From a checkpoint of a small transformer trained on Wikipedia: MLP 320 SwiGLU.
Each number is 128 + 24 x the weight over its row's rms, rounded and kept within 0 to 255. Layers, rows and columns count from 0. Numbers have three digits each. The size before them is the row's rms in percent of the matrix's.

# v: layer 2 attention value, 128x256, rms 0.058, rows 3-31, columns 128-255
# o: layer 2 attention output (transposed), 256x256, rms 0.539, rows 3-31,35-63, columns 128-255
# q: layer 2 attention query, 256x256, rms 0.0687, rows 64-69,96-101, columns 128-255
# k: layer 2 attention key, 128x256, rms 0.0657, rows 32-37, columns 128-255
v3 104:132146109120094124149147118125152210156110152091147118132096145136082165119140098101148128153190120159111114153171116147109093155158118087132164137126151132140087122122093153149093135112138168144087157148132140142115138148086168167179107095157141117129121119123165130112120130127082130091130106140154140149141120147120121108204089087114191124123126099122132104144131155129155084137119
o3 090:130134133133138099161148189128163097107120117142121130128156125125106108101103150121091116116096140127092096131147103085145092125108131102123153161133084116084132120166122144158151107170117088130142115101123115140123136174158110095114111133105084164131093100112100078150096119124133160145160127164124091044149139158108131191151132123175114114116143120109147132118133135096157133093138
o35 108:124111147144136174103079107133103165144153109133145166093107116067175122120145103114126121144125108167128154099143117142156148136133157166159105130122135103120162123111149113112094112090132141121139121151154109086138136120116116129133132155132134172122181136179122110114135124105151115161140220114133142182121097094130111127098135131151114179149133167139109095115145130128142120134111
v4 104:128109144176148133115132159180115171152117177099116109161153090111090142154124146173114120107134152091115128137113111136106145115114128095120152115199153129132099113155125103115109159149124142134119118148155111099131145138135113140132108164083124121165124136083126106131151117121131129131139110131138116197152108125143171134142107118114128118095125114123136154160125180110119131153146
o4 095:110103103186155111139189132102111152132089146118153138107107151149121146154133124104087159135137120159126102160123095120115157106108132119127166148132143113154127158101148131176119085123139178121135132135114140123124130118133168153105130145139102164134146050125170127078128136130175076114151115141132137118119108127111144130132130113134139152116106124108082097123089134144115177068141
o36 112:151134138088107149122087130130143142144145120169122153130146137105148127105112126132094144144143129134099144119121168136156098134118135141119048127129122159088119118146078130093139118110137074117144125139150143153144140146136158113118131109151151151123086146135128129148139138127061120169145197126111141057106128157124123157119084102176141125182149137138148131110152114143100131099145
v5 104:124123145136149090147068139148133108145159122115135154128120085126131148141092116179116096105085117069128112144110107130120087117118155127086145126132141175124135150129153150101120134148095130085135128114120160149096147112089069141121121111131082156129087101102147124091162131114150117174159143131115151118116131116117131141169102173132144175128152121110138119107153100125133079129096
o5 085:152154144143128163104168156141123091154134137136146138133137140149128148171134155134134116187137113186134132153139126088128102133122085104152100137113121111137111126133166148151126144149135171141157152150110113114168128126146100116074128133168129137120128136166135145103126122124158158117155098130128147130156102124148089134113112095177157116097163109120116116163113141114145126196149
o37 114:131103140087122089101136090128160122120111126135125109156125119117113096106119117129155155114154162081122106118092154170116133148110171179126144128127147118103106143145100108095132103116129093163132088127129138096125091129107152132144145146121134109103092145083134101121158140133087111123088128123162105108137149129179147155147120161110113130148123119163113135165142124162136158129142
v6 109:148170105084141114135135133167173135140112108131106099147115169132148167139107122111149122098117100115104153151129129176116121116064094129101142129140195111125125170136138128152147099138136132087129095100154144133123132150129119140163163116138110129150113162171070116128140117125104143076091083163122110147121129108109149064151086140137126100114119107159109129147142098123138174141136
o6 086:110079096080148101117107191099116119138147159126095135089106105123102126167088122153126160095139122138139122148125139142161120127176134120140127090131112102120179163133079159109147141113085105125087182124142101124128126117145127125126159127144139139139176107126133091138118093113109130127143145101117143113120151122160145128174117141128104155148171122151146115096119156173124135116116
o38 118:139120144159106127087139045153119144134120144167154129127117117139132135086173135151112102176135110126100092119133109154109112147145152132115143101158103130129137084129132098150134174138141169165177101104089124147142132136137141115109095163094122134138090121098113152114110131119147112183124115163162106141146091157082111151069096112154107126100105176118116159106136106136131073129138
v7 107:100104119139117112134191087127093130128126091099074122109157144116130133138118082111150074166101119157110139102081105120146122087131117149144147117154121161125131102126111150124113100110141111096114148114136113119081132100144126094112115110134149118178134141151143141150090097125129080099104119148116161139116169096134103102115117092102147116138147115101152100133105113124147133162118
o7 084:142121126129112153117114138123156146152126164151133131121147127108121147139156131146160112120147117103092126127135171104087141106067150141117150093111080118148136154101105130187166118130147101066137095122108160097172107129118102107114090111100110150157127137129133108101151127137095129183147168121124122123131145152088131118136115090117124110101122164096120151149114129096161123128163
o39 118:148122108109157136136127104107140126139100121155139100141095136160134099141111127122129117134126127114157067144139159160149097126172090150127151137121127133130117135160140138087099153117115151149105115156159102126078119148105145182130172158077135163100114125135120149156128140134152137102130111162158157119164088102135139158121157181185094142128124126160129120131117129132109129107093
v8 095:114076122109152127122116142110142119151133142085107106170111168131132143096156119149120108124135119086133120171098105125113150074133147165106115086110169092105133154055179099121148137121143118115098119138129113120117115113105092150163089148169095175143150099136180115141121105116090114153108088151125123121122091147157148098130140110123134142121148144166146178109095130132105157087199
o8 090:143142123134144117113097137179121114129101100153140146106120167149121111081094148129118148148098114112085095158136139168134146110104117146126123126148065078134124137130097147163099124137140103121116148113083111139120101148142130133120182097102175084143127170137062126131127080145124120144206176125133131159147113106128084188113125158111138133093108132125126137135136144118160135135105
o40 104:120146112110110154085165108099150143095150145100118123117129108117138109135133105109151111144138133122128137117112118137133121145130155092140119132156152157113144083096146121141155152128123128151187126116147141139177172085131117101142135118118080135129157125117121145133099169086129142093123109102126126103080128100147111131081127099092121141103121135109151088131092087156091122173113
v9 105:069088114103093112096119117125139128163126139125135139071138131124160167166130144174148136116104118076139125144129143148081127143128149125137118166118132131221160152124128119129097083138149118116139102108128109109082106151147134112109126090105148125130106141139128101127130127133108195151099139154138118130105108173174118109121140113158076156105126102126122121136132144115130102117131
o9 091:114143139115155106151122167158114127139109111136121120098137082155078152163124184120118128109148150118141099103139185137120139113119112125142128149110158098132127142139110155123135156099165161114123131170131177118086119105114089154109143086112126164103130134184157150122183143139130135133077138142125160096117170105166160126154118107143120110119096162116114147123131125091097160146168
o41 109:161106137168095151109099093139140125117139123134164072135097124060175119109156089109104113147166122146119150127135108095126126153130140129077140105107123106150138135130156106098121111099158114101132117105086101107185111153114150126155095166171132110161112124102127129157099111142123082127139132099115134103118127119123156124109138173134182130171128079146150109148133119118141105077135
v10 104:154123087165161149154105166139102164142146141172107101121134122103169130134082135123143061124141162141152101134145107124158143136151153131140119155158147106138125124091135113152147125142098135144109096142155106162153136130153111117105129133102136150096107124106108092168092092140165151141075142124095160097161146123109146151129113118127152131149087120126134130155109097154135188142139
o10 088:138126097137099109120145117132122130115099186171123163121086130148153116150118149138155153128158120166143125086112069184111139095196144130106144161101099118145141133141116160141126159140132155098143128119114149137097151165107113126126140123075119107167133106117100153065153129113131104142138123112117118093090101086129108118122151092167132125114128126181126123113150110148132099152132
o42 112:129125173122102111109102161124132136166117075130141095142159132167112148138165082138141166084142111114137118148133149097129131134102148139163141090163139147135104102103120138112095102151115144146140112148154090126113109108159159128112104061166159115077136180141147128169125157128104150107132149103120154149144146124139131098163116125157137110163121180087093154119150120123134087062126
v11 099:129145112125088104105128143125134136154139113137135138124174128144135172161094101142098108149091123126141122119116173159130142121081115115147149140147126140121121124093143072124108147081103162118157171109102077092110100143134147169166127091113177130120174120119150133148089088161162109125123136158134115116124144155121098121144147137144158107125148114142124115167131119163128155117132
o11 082:129127141120133128147128125152144158154126161147122135168087103090154170099087141123116143147136156145111116137143175130134131135124166130150128195055173129110202160089120150091155131118135183163119124157092094115136103119134146090136147175134159111123144110128103168138127193163107095086158134132113135106133126083127148133130152099124135126136094183122114133157127142127135119129190
o43 105:146103125159117165136095144118121119094095132134169120134154157133147075139156124161120142093148121098125138131125070086135135108127143099102107105137127098135129142153118114145123111111160101116154125100174146151083164131142120159088169138159130108161110124162126113058156115079150170149091082104177145146118136142081094118110155128150122146085136091114093128129133090095094101114104
v12 107:134119136141108102122141140144116123111132172155117110118153171133147111099121137134158131133157133127160142113129165163106183138112080114127065142160120124133109120137108149159166123139136124126118146115128129115162109119138170128102165121113109083161109138143135156121141109162151095146136156145144098116140076161079117134111133096113121144144158082079120112160161128088094137142099
o12 096:139135104137155144120126094105129103075155119174187099119141115080128155150121090116096145146167138111125108151152129087114090105132139131139109130108120146164125103135080097115091109081146116075145146113103103102110118077104103174162115091131110118149107143150174119101135125104109134132144129090113130160103171113147108062123120094115130121163181133095120117105134098112114169131176
o44 112:063147123121095124147134180168090152156139111109119152109126108114099121097130139111125111125081130127114140095133102164128141077143132138115137112125127139095143132113177150101140185168170137149117128183107161105117128166128119104114113124114146138137120093103089116150134178126140145098127109173076162170134102122102103116145112108125129107109110097143166185155123122142142112114131
v13 104:130132127081131100137149118140111097144156094125135138128138116110082124120153125124142118090147122105114119172107131114105126109118146143108149111161173121106150116147109121148120135117176148098096150073137086117069132125154132115096175133071101104085123135113162166124108119089146095131134131128118120105127081145134115115137112183140123081122126121103096086091126107170161106105125
o13 084:108120113134157132136109105133133127130102126112147190155145164105160185105113070098120153108137105112112120094124121112139135135086122075149089097159102100089152122138136150153121103131084097132134098140118107123160147141125152138156113139112122114144170122120123121132104154103105148082138168092176141127113139165097162166083150116139132185135141177117154125150139114157125112129136
o45 119:129140116087113148124107132136155171138138160136094091091120087116117112117100167145158110161126170139145111085153148125124128119189134140139144138125145127131106092144123107115099125116145163159125131122140187135142128131113142140128132134119118129086095132106146102151136111167146116160122082169091088142141159126147098113146118161131118080132100081149116118094177128091133144090116
v14 103:128113151134173121133176123116126108160134115126161135106138161143110147132096119142133108118078113093097123104127167156117144172126120153116146134178110129120110088165138129105097112104160128149160161128131138149103111151146167126125175119155129138129123160112147150161122138170116114157157101096130042090108146156150109126144121149132126117122093133093130132157136093089117123147129
o14 087:128127141144118153092185132109132128131140144140137164143087117139113147138088127145162133160156116159122119098117142127102164122115127104125128113134127103121136156137122081124177099129116130100181134132189094101099142099141152114181104110127153092081152138137155137117176147126142097154124147115080136112130124104111133139150138140144110076136114154131147165160156167107103138088129
o46 110:122160103089120154147100144128115110146119132110126120105160112136109116137167149093081145127142116122135120119126131147127103112137107139147096155126111144144146150150149175114077169124149131145072155116099181152166118140153057162075111156161132168136110108132121125118123099116109175114132105125126155111107153116133124129107132098101144138143138134138141087130117115170155132139117
v15 108:091148117175151126111107118140124143079127164139045127114131156140139121130161114151122142124165156103117110098108147121127121153119124153123111150113125114117114147118134147162126109116115116152146150118102115141123094128135130106130119107114151171135099149084135160133082114118168130154128120135179164149130089119090136168117155088163103145159112103121163136103150162149177117109097
o15 086:139154082102142167171109150151143104151092133136145133094133137090112131156149148127138116087102146129123071135117105115127110168067117107152112143110103123154141127125151111124136092161136120135119165150110139133114125142144131115116143160104111164120146104119156124099134089087166137123148142103103160075107095118151107152121102075143115118130135117150094146137114151114144104156142
o47 118:127118148114138092132132115109130165149144089109099149162091146169162126116128131102124123136100079113141168107137103133157145126172136124116141138111129133155150138131116142119113153115103136131164117112113131165155145105113137178127113129121102091104156148147116147154114161156087120110125115154114099142164154132101141094170133166125138177109144160107167190116093099121106159101089
v16 098:123086121071146144159190100122141142103156148108127136137087153133120161109064155105117110143120095106090127148170153116117110140134129158117138130161142141093150098145170129111163124105143139082113129113108123182146159096142176118128150143136129140133181130158115128066105131118146122145124170091118172123155106126110115110141174106133117140153146123131130120148110169136153122100134
o16 084:193134119137118103120122084135126096172134122161105148075118117123090121116085108104105123128123149138141070123072162119129163114129152116106141081128148114176131141117132129131105108116112129141118121134087128142150160143120142159104123141142138119118114129117114124164132128119112145144126146124128081113082159136178155156136138141069124115147104134086124127150120139117111116179102
o48 106:107120117130117152097114182149116126113066136120118107147167130140161122156142136168168106137145146149115130085124063152149138113171099106159141137136115117088114175124157092160140141118165135157119102117112106112133092087150088107148149110129073136115150168158126120098100096111138118123098101164122153174164136141105074095139149138122140135101116113141125109123150104087121148170146
v17 106:112126118127139151140140124112158119186109119166138118108150178097114161142159125128135085121088162126176169084122150176093125109123130134157118085128137096121122138157146126115106149137119134130108165132151117101150131110177114162128134142121115153140125162076116136111140155173140086168125101104147079148185134110157130112088157119106148108096119143127171139138137113120131094143140
o17 088:131121127146129111116128156136081102097119112130165156155092120106150126114115115163088150136163127132097180143113079118185127168132163120124138157120093160138140132088124141162111114129124136136174141111158110122107142133133176091140133134131176134083124098155115143128127148135115079130136125139131118129120084132119072087084173112149081140113109120118098126099111102066105149116123
o49 110:145150142114151105132146149112142144091162145147141124119185150169105111162116121103120110107105127140108089133166156090150105116120132095154100128118151134102131120130111108107091163153175144140102119130127106087136123135101087139150112135130093098137089119130131106128130115075107166093141120149134123132122143136120149168146133153106126128164134150097130135160150109147142122130156
v18 108:128146126123147139137108128097152093133119138106107130106175082167091107102139096160148139149081143158125106137114084134135149112150166124130128096098120144118121150150095127158114146107106151092112108106161091135120157114139124139079160081131134129189151141089106139100100110105062134111089093104111096119089141096169137089142160112117147157151113091118118124115081160095118100134090
o18 093:127132109138128103143171125138077135126113149166118162089107152087119127101131135108187116127157097110137140144137108113122142170109113121131107138119160172119147134156160134143099130134109120157143111123127110129118158104109108137143107127085139100089122146125117120130117128103150075132179118127109157203120103145074127130142109085102149128143110095097118097202121157090119159157149
o50 112:153121134094160144104106163107167136088151136107131138170105113126163110154119148097100116164110129134118098141129158117109120114126103152088130123127107083137142161128105123128127106109123140124094148119138164147105088159144131110101118149128115101132145097144148102131157152108122140112121132108120125086162175147172126170104127170158117110120139173146107104092154059158129121065082
v19 107:149185141106118117099078136133130110118144119127137130139183100129106163110153111109115120103139101115089099127171120145138130142127133155105142130080166136100134099139145119095144148100087143163160112133166113086144129132111140181135172097130148108114143116119119114109109139111120098101114119131116099144149150096098133128139182136123161101136136112114117113116125138098104172146114
o19 094:147135177115151139137141139103129124144134081148172084120106100108198134170125110116115145158152104149141154155127123112145115168085120151110108098149126152174152147074126155142137152151179158093164120162156160141144099124148137136133122128159140093170091084132151113122100095120115120104135109146166148115097102130111112093156131120187133141102129118124124048124139128136134141071109
o51 117:083123122159132136111127137110115096106148212100105163131130167151084127112137147129120134165106177106117134128109110123137118090153136084146145179115143132121127131200123098135117157098088144155075099131104122114123127137106101110122121112123146164113130179146120146178171151120156141155115141126123131121168136105168102145103092103164101111090121170129101163107137135110106095105170
v20 100:151130125126071137107121151128107140126143144107113065163107124130145135111136122105140146167103099078138167142150137133130100095131148137122130099143145132121109113106097112115096126127110163125127173166086143127127099139148093115168140116118105161120132130133134117128123109159171154157135122179106124153156143129173079142092089075114130148137155120084108102138139151105148113091104
o20 091:156135108088144117154124172093121087092071109076129161101148112100140175081140105124147148100158140092119131148137108136111096085089115140089138168135098102114142175150141128127105130154105120120120142103127108147113110071130112132139120136090115119105137121150088132094119114101191128135144129128123110123149166123083132129108128162150096171160094110164104078151126127114154127146106
o52 109:107138104133131131152145078112128134136157143144145103143145128166130049130117114131125092064088165152131117132122113111117156158120113131142135094162170132111135124134159155141145107115155089198112125142150113130178144148135147113150128128152122109088146122135121161169118157142111136103116149143145195134122115115131126132177135142125163095117158127142124167128138151171161097086133
v21 108:089143149119079119083131172096140122096141108080131161108152134096135135134132142110148138125077164058134132121111123120108101154160136129099136166108106139115138086112152112095146150097122142177118129084137188126089126100108156134151078142127157129135152100154129133087128116131131156175078141148145093115139121168122133111153116069106138123143131135136124108161157154128176113107094
o21 088:129135149100096123138129120097131112161147089122159134131113169158139162130123100132164158147132158165094115123063134122116147149176150141138098119187134102149096098125147152099141160180108147151121099140124161151158118105151134118141138091127137108088090137143108119104109097117117122099142120162118144135118127131145155109173072101143122090057123155153134131107134122128098141139113
o53 116:122118110144119112144106069114092147124108179119108063150113121098082131143124157095123112065154090141157132141146118156152121138158121094111139162105171158137140168125117106115115091076117106126119116115120115137147111161144093158137183145114142110136139164122143124131160132123096146113114171113111146131123129118132054124083134174115126164156115109111130121163082146152138123164125
v22 100:137132119157149124159144131126156155118107149103144108121168110127091152166131151162136123134136133113118154210150130113083137159154131091117155125109118119156162123119110107152099132070125136121129089123108087105086131084119142130146136087149126116125163130123132096124149080123099139146136125106139151134158110108137133169125136124130099104148160139108147165140116146107125143064129
o22 088:127101155163108159136141125147120105132120137167150137113123095146100142152119132122069100132120105182158141109130167141099133105157109121103153126124114116153142100135118106120139148135136123072152112117102160119112119111097101191114136121102115105129123112139128082145168171103150129113115080151120118091110128163114177194082141127172134120128129100091108173116086111131161121171141
o54 111:106154154124102124112112148129154154127162135114080127133111175098147113109123103131132146106122123101092100117144097118125132141124128112135072120102129124127122127118104120153134114147097147152064117138096164172162131144144128123119096137158179137119118167107111151126080127136115133151101149099126149144089112123129085037134099121105127131119139128138115125122151127126098132134130
v23 106:121091154141172161110111116134104109134155097149176108098112177105114129111101135101119141089116130117140086115117104111175149123165165157129118138135139132138120129125121145158141136113145125142112121163131102152079127162112120173096110151129123131131138131120090118089107137130097129103126156124160147149109140097101147154150130110120160155119151116101158111134123119135132130123122
o23 088:117128117159119114084144126147128109114141164064111094156087131134118102192155088148154142132139113158094111097117152142148090141146118116130108135129112118138127131151132138133096143195138121139132137087135145129120132123117113137103138112146125127142118097147135117137126146120116128197097127141094164131122148148151109118118079120147141135122101117075140155121118148154159173088116
o55 116:136131125100131147137129118120159123097103100162113123103153127134137168100126121109129127121109125096121185149089119117119125116124126122096162153105147128117128128082149120104133127126111145109109139132143121153121116139142122113179106089134141163089118148109156122126147112159139144083133098106135101140128125119136132141102151183141075147127179118176121094072140087112126119176129
v24 098:114103115116126126101109155160117121159093116121120115120105126107154170106099137113145140122152118108155096070115110126137091159156170110150115081170169175113133102116134184159125132143138145140126162117174132097132137144121156135152157106120149103121119129100128093092055132089121092119137129155169100112100128121170107094109143106121127092142091128072140122107172112119166111147140
o24 087:139124141119090126131142117130137071131135142093119106101125134131134121146114110109105145145089125130101154111101136088153158120124106130112090156103126049150160157135130123095125122136103114164106114135127142138154133131109095105141154161144092122157082162149127160162141154112135155126074138145145104138168147146105152074115157120089137109141123134170113176147161067157136118158128
o56 107:154118100152154133144151120089143146108109122138145134169128102110135151086154133106192126160126165144137122141135134156127094140139149133100190148123138137123123140139134144144149137110132106100167107123134104094130144129170133151102138119140140161117159155136098133130174155131125139110205147145071183132107139107100102138138130116150138103131146121097114083145107139109100136110135
v25 106:132166109142181118139115166112165142143135099112113121154141091151087104150148163142088134145162086135167112124098149102126124153114113174164101129153123124135117114180164098097125149121128147099118145102137115131105133107149101084116116101140121086126143123144103157119098149118126112126137174103119176118153151129095155118156093145132096098118133123114156118116145189133176157135121
o25 094:160122107116108121133124082096110120131127131105128143116107132113163152123085099128115127130113131117157170135113153160154139115160101095151139172108162135142138151101134139116094124136101143142152094131127156128135100099121132191147095119180125101159110106129108114139104087141101144104109164145119108110062144083121085139156120116123104163109149144157139098113086073135119125190125
o57 118:109114146114128133129149127129163142175135100121133075123154123147093119135164145114105175132110142105102125106137117106154100104111136125103119131096107129122111138104107131111165132125099108147166132117118136174129142141129127101097186094104137157097123148101178150145134173153127143133145132155123123166179114124161147124108143155125138120167146080131131142128118133123116128124118
v26 101:123113101117114127117152123088132129126135149153094157169154117122135146185152108120111170157146086067130090154146174141110145137144093117169130102138126144144063150139098106143126110149143151131176134157123126102097134151151117121105142112131137107142110135150129125115143134136083115159157122116092125081103128144045131086144107116093135109110141085139150111113148162144130093130154
o26 089:131128111122149109143104082109148140142109171144135105168144145122130140139124094130141137127131183143128097128119134128147102152138113115161143134131171100139150162124139086125142129109077151128097127147176113167130124116104118143129137147129092115126142140152106135104129095178097102127111138135146150168115127109153109138158119145083100119159108140122109151123114130108103122204101
o58 108:109158125145148182123121122163067162108122155101111132072104118101093092125129138118128140098136113128126135140107117140072141113112186128109165115091127106172135128119145170153154120115131159106165105102088140094140107127100158092115141148153139136131125149138109115117131128125138156107134172096152112101126146147150131137079078152135097145125121135098153126165126157130134141078164
v27 108:131137155113135092134099090138106135129145114132109139119123164154133094146124167117083136077162105124130132117105114131116067145115134190100132096165114107125140148108099165166151151083116155162091135122138161095176139133138084105140118092148127163098121143131134116137127157075101100138147137158156142152115100109125160093154165120133116137115130129134136118122123147150115216107120
o27 088:140129135115094152120110146165142101098120106130100134140130087143133148116139090129157078124148121066082142128124128143141146130119120128117144127105106132092151109127133098150129148103133095095098113148106096129140081139130105129140153121167129155143123143084118095155111155123140127119171130138130128121125120101146154088134117162150198174134155118138172121148153141153117110112120
o59 115:094156117168124128129141151102140110146156180117158119122146154135137115089148147117111166133086125198119168123103140142130129156115159137106103146119122082140096130128151150086126109150113123132178125118131109131065132112124163090107090135043144115120108136171141120142140099163107102121119114108124127140129146163149100163132116131107110062112147129127120135148147118121104116157104
v28 104:179140140135122144117171128156123160102111141101150124159138163098155084086151138107111110127127125107081120116130139148118152137086138181104145070092134136140115174126141112147147127102118097103090119114164136121149143142109115134121144108192106096146162156162129080094132099102137099079115143139078096163113146103115146120142114137145139156145130138125144146168098154128115165131113
o28 087:114144152143156132172108148141159109116130133137117131173130136135137123146134147130112134136121102147124085139127177092139122138132144108117125157120078160136143134129101109121124143115120172102097137161148154111147127138151146176146132091163108114144092078099169097161111095140110083128110172134110138102137129124124084145129125126117119140123105129098085117070105173120105115124171
o60 113:102083083129136074109177137130111127145137138096153138101123114097165143136116116163108144135102145120140180106169091133157113141126087109144115129141143109102103145109091169133135121136110108153193105135133149138116141147107157090137106151127130150101162129142133168122128141162127161122142115152148114147110115126142145098086125113140101157107146191142145139137134104110130116088152
v29 100:122115146101107133176126117151116107150097149127158109143083104126164097139090146146100095127152118135136130124113112070162103128118139151127075142095119156118115118153138117154114104118139159145156120123117133085091161118100140129141179109155101156110104120104136148133159120130111142136168160106120102134170111149130155119112152116140120118088135141142116146129157106156150113106136
o29 082:092138104125088132096124151149091157123149094093091131131119087108150090141114144159161164111123189104108149140139097135142113161110103123094142116133114132144138145167106127124145115095100101121108129118163124164135097103141124122128132118101148134178133157139131108151161117132150129085110096161156150118139127091174133120104109159050104119093140126147148062132162102107100129123135
o61 111:161150176120140094133137104120177122088115134137141170127136162134109167100133123124148096134093091165112116126152150126124142128146151136164136130125148089119120149127123130109085158134136122167127166136124137120210146149133108112126123123138109129108116131092128141109108127172108102176152098121141130138065164149121161116149172184124153135121101138120149144162126101135144101146106
v30 101:089090124090119130119123162125123121125124157132101136097102158136179088153114117125129128157099136155123088141144172101119084143156111092124126107111131137103094115117118100142120136185135107072112108117182172098084118087115133120142141148128106143176169129093106121114115153146113149167138114171144109117146116164120122155132087114105146142158109158103127178129134111156135184169060
o30 087:122156122124163116138118108131123100134104162131093139099140126142174111169095167117100118116097133132123171121148083095131118095132153089136117110156094116152112105177114183107106118141146116127111166169154145139131129091167152114134093136153110128117133174139121139084152146105104140112185130106145097166156137153077131168177139122120118131109134108142128192130111098099103132131129
o62 112:116143114109120140088166091111126155101146069116166104175131138117090135092140115149112125122187134105139125100125194165138153154111117137155101118134137145134155152121119087133100151123120118097126113108131120158129095147102118105160144129114121139137130102132142089146128139145162117119114109145141149126102144131187155109129150122108113151152087142135145118138114129138149079154116
v31 103:206175140109115124140137149150097096152154158115126126128146117123118189133165093146164154106119106107144110130130132143150157100132108111143155155098131117115127119159151172134122139162095154132117121141127117138141102148125131093115147086116157182139163161131164151155133151133148114133116150132123116154136115113150151115127123130144170157125074135135087138117143093098114133120150
o31 084:083159151167082127137118124136112123096157129087134109106114118110156123098151123109131149120097165121142120118074093140114129119134142111127114144152128145126121137144138102111127102107125127136116132113132136129151116097121142156151139093139103092085151107086157120131125118161120163098145123118106134158166135125193135124146133143104113197144087121161132076128130163118168126146066
o63 106:177126100120142111126145133141117141134122104111145120142130158138151096171089122100070126148114107143106090131123140116125104139112139163151154106086107146141168089137149139103128171159186111112149119120107151146120132140139110121093144190139183141119145156126122145131114159122133075146152107125138151101103100127088117118091113106131119080096191162104123146100132087141157101101180
q64 085:119143089134141140144129144156143128135103121127119120089130105093143159106132100091130132134118107088162133170098155140091156088100116056124110113147120104135136115136145122125155149107109160147151098144135172154138110138188152106158126109130138128139146164152128094115158120092139125147120073139141126113128127117157111118108166077136088159134110135122119087121159150120105113146152
q96 089:157142114171140107140119135135121130125125139105140145082126120124137153118145134112196161101144112159166078137140090133104127158116140119126130123121102078138114123080108109188097158130153124116119184096124126112143103154151123144118150102149147096161091142122128115153117098144090094123114119115137111097110109143158100132178131143104113125121115095174139141186128151148164133136137
k32 102:103156132145146108098149112131151096115169127116156137146115128164131149155076181143143116102120090152094136145108140121039147136143148167131130158111120159155108136090096102137172093132106085169152096174134157110132127138169107133106108118087111114157114174158100109159113098107117118132132139111133109125092123115128135131127135157121114165144110112129156117104107116158094155136115
q65 073:135174118135117121136117111095153183155197121129133123089144088154149163125115143131152130139121078088154123151102135125110132142142123115117167130149112104144112131147141166124193156095123098110127138176150149128162144165107126138179160131121136084161139099138119126170150129102166108156088098113125097180108128143083156108079168100152116105165104080127143125102113136142130125094156
q97 068:125124113151103091136123139141171068164141143112142144105104100168121125125133180099160144139121120108130080128149130121141160108120147142132171161136090111169159121140129148193105169116130149129089122117137107141130173160165121124145202141131127096112106127175093129109127115110161123145122146095109157114157139128130121137146122121140137120129167073165107146107148122180132165111090
k33 100:112138140117140113151139114137095140073102091142120131163118142127138146134094125096130099103151130168118142123130169182108078128142124144116107117106154130121093099100115139151171118101158127118146121175091119116131155091092125097112135122111112114103122156153103124173110132148145105127186137145179168116109142135143135112101097107093110126160110138113109180134141116116170093162111
q66 089:116118131100159141112147121133139136097135116155138125134152106130161148130090098109145152139096089095124099112117155125083100117148114127130170153121119152140137118107176129119172132116153105165117142123098109160151174116129146141101144144104146086102124108105101104110123146112157122135145134115160145136119075132084126082130139184094086131097129143136094104132117109126151158136127
q98 087:136125138080111120169104158109118127156102118106159099097161095095141129130120180123140131146158111104109093121142133093083153177087157125142159163136092141144122140121155158145158174134139150133120122062103123125128148139140108106155123105178113172132100132139103116111127119112113130112136142142112116135152131125138123150131107165161136082160153107132150129143144098093164117123095
k34 099:147101125158135111146105091140133087098107092118157142149097144128147119128115168140125107099128138163127152123090158127101098118129157138100140110144131136171121123142130144116132123090121090153133108137137157131110124127107126114110081112074133128161123131130140177162126152150111176157143114131152105117117113097156161157124170109142115172144114122144141130094111102151139104147099
q67 078:113109125087088127136132105129097110114155127123164099114094106112115144158109157122125164098187116145113115126055121106114172105150114147134130132121098169165156097102112124130114116107132078152103119088153149101137135157153111129146161125143118103120143080151138114147174183142122151142106102161118113142118102106109119126145094114084112139165116122143137135134131143105129085171109
q99 087:137119105088156115159153125166127092117131124097109110150122078122127133164157184145141140157113121149128063140148126115082099149148172098132136101104118149151133102112136140130136136144117133111101148136125107132144188133114115152161129137066119160145111120090073146116124119135113152143139079139140123134173106173113147141207138095120148117155111105156100135106118126125115147107115
k35 095:114112102113145102095118070155112150124115085136093074173151164137130137154100152141126106123137085116129160145134142155075138114117075170139098130137098080136095124142133123112138111109149086093122126134129101122075079134198111141093111157129099092129138125131157141132134114101171157183133132110132113123115155134150187122078095125154125176149166124128154140144140117133110097161105
q68 078:123130131150078176145118151084091135101147098111116130135116129108120143129093139158114102098079119133127166120092136151132111131112126136109139135144175162156115047149117137136119146148145119129091121125095141110149153143127141116170111085114120142115137101128098123136135129139158128141131077086144089109113115088153110101154092078084152128136119137149114073136114139168101099091173
q100 077:152106118132154149116146120160159110112123123103149151139137091097091123109146176155137141113099108121101077184120126132137137115105120078055131165157107118171129133111140103156125116153088127132069110166108137116136159106103130113133104163096170121054123137145135152134101113145131124105126129092136108114138131126119111165125128082099124124114106144130086123127089120137179167116130
k36 097:104155149098114100114130115153129116127101129122160080111118155122163150108142143164111115122154125129114144160111121160063124125094120135109084123111123132137129139108120081114156149115150115135143117142130152118134129123131094163107070132144109154136104117101129149124139157109129139172128129079092142090159122129134184143143112112098135097110159144137102137107104166120168149178088
q69 087:103101101146105138130161112131117153138121127141123130161141147124161083138107157114132106158166166140107132160170108163110114096146117092125152119141109149129117184169142120148104109120109128150157117102139107087144128107163155144076116178142125152187153170119141122146158124137106124153135120120142151149151120148163134138137148140171149129139113125141118135143125109136115157109099
q101 097:124121109118127161156096126105131153132079146161110127112110140124076103127082112127132142125145097162108118098119120112094108116135135081108171152121127154128126170178111135076130092141145131101146094097131117130104114117165132142158113096122113151089114131111106098153116144126189156154150108117151148144139134092082123173119147122103119104165152127164129122113128180086108094124106
k37 099:112139132121110110149098101118138148153084145128135103153152132126155123081170121078156148114137145134168108115151149105147151110142132098152098125108103151109137129155095115139109123111117146132107128103218124146107130155122116165098140156134155132158151111157134145132089149138126124120130126100143164106187124122124105123099137115093128141083114125096113129110143150139139155097190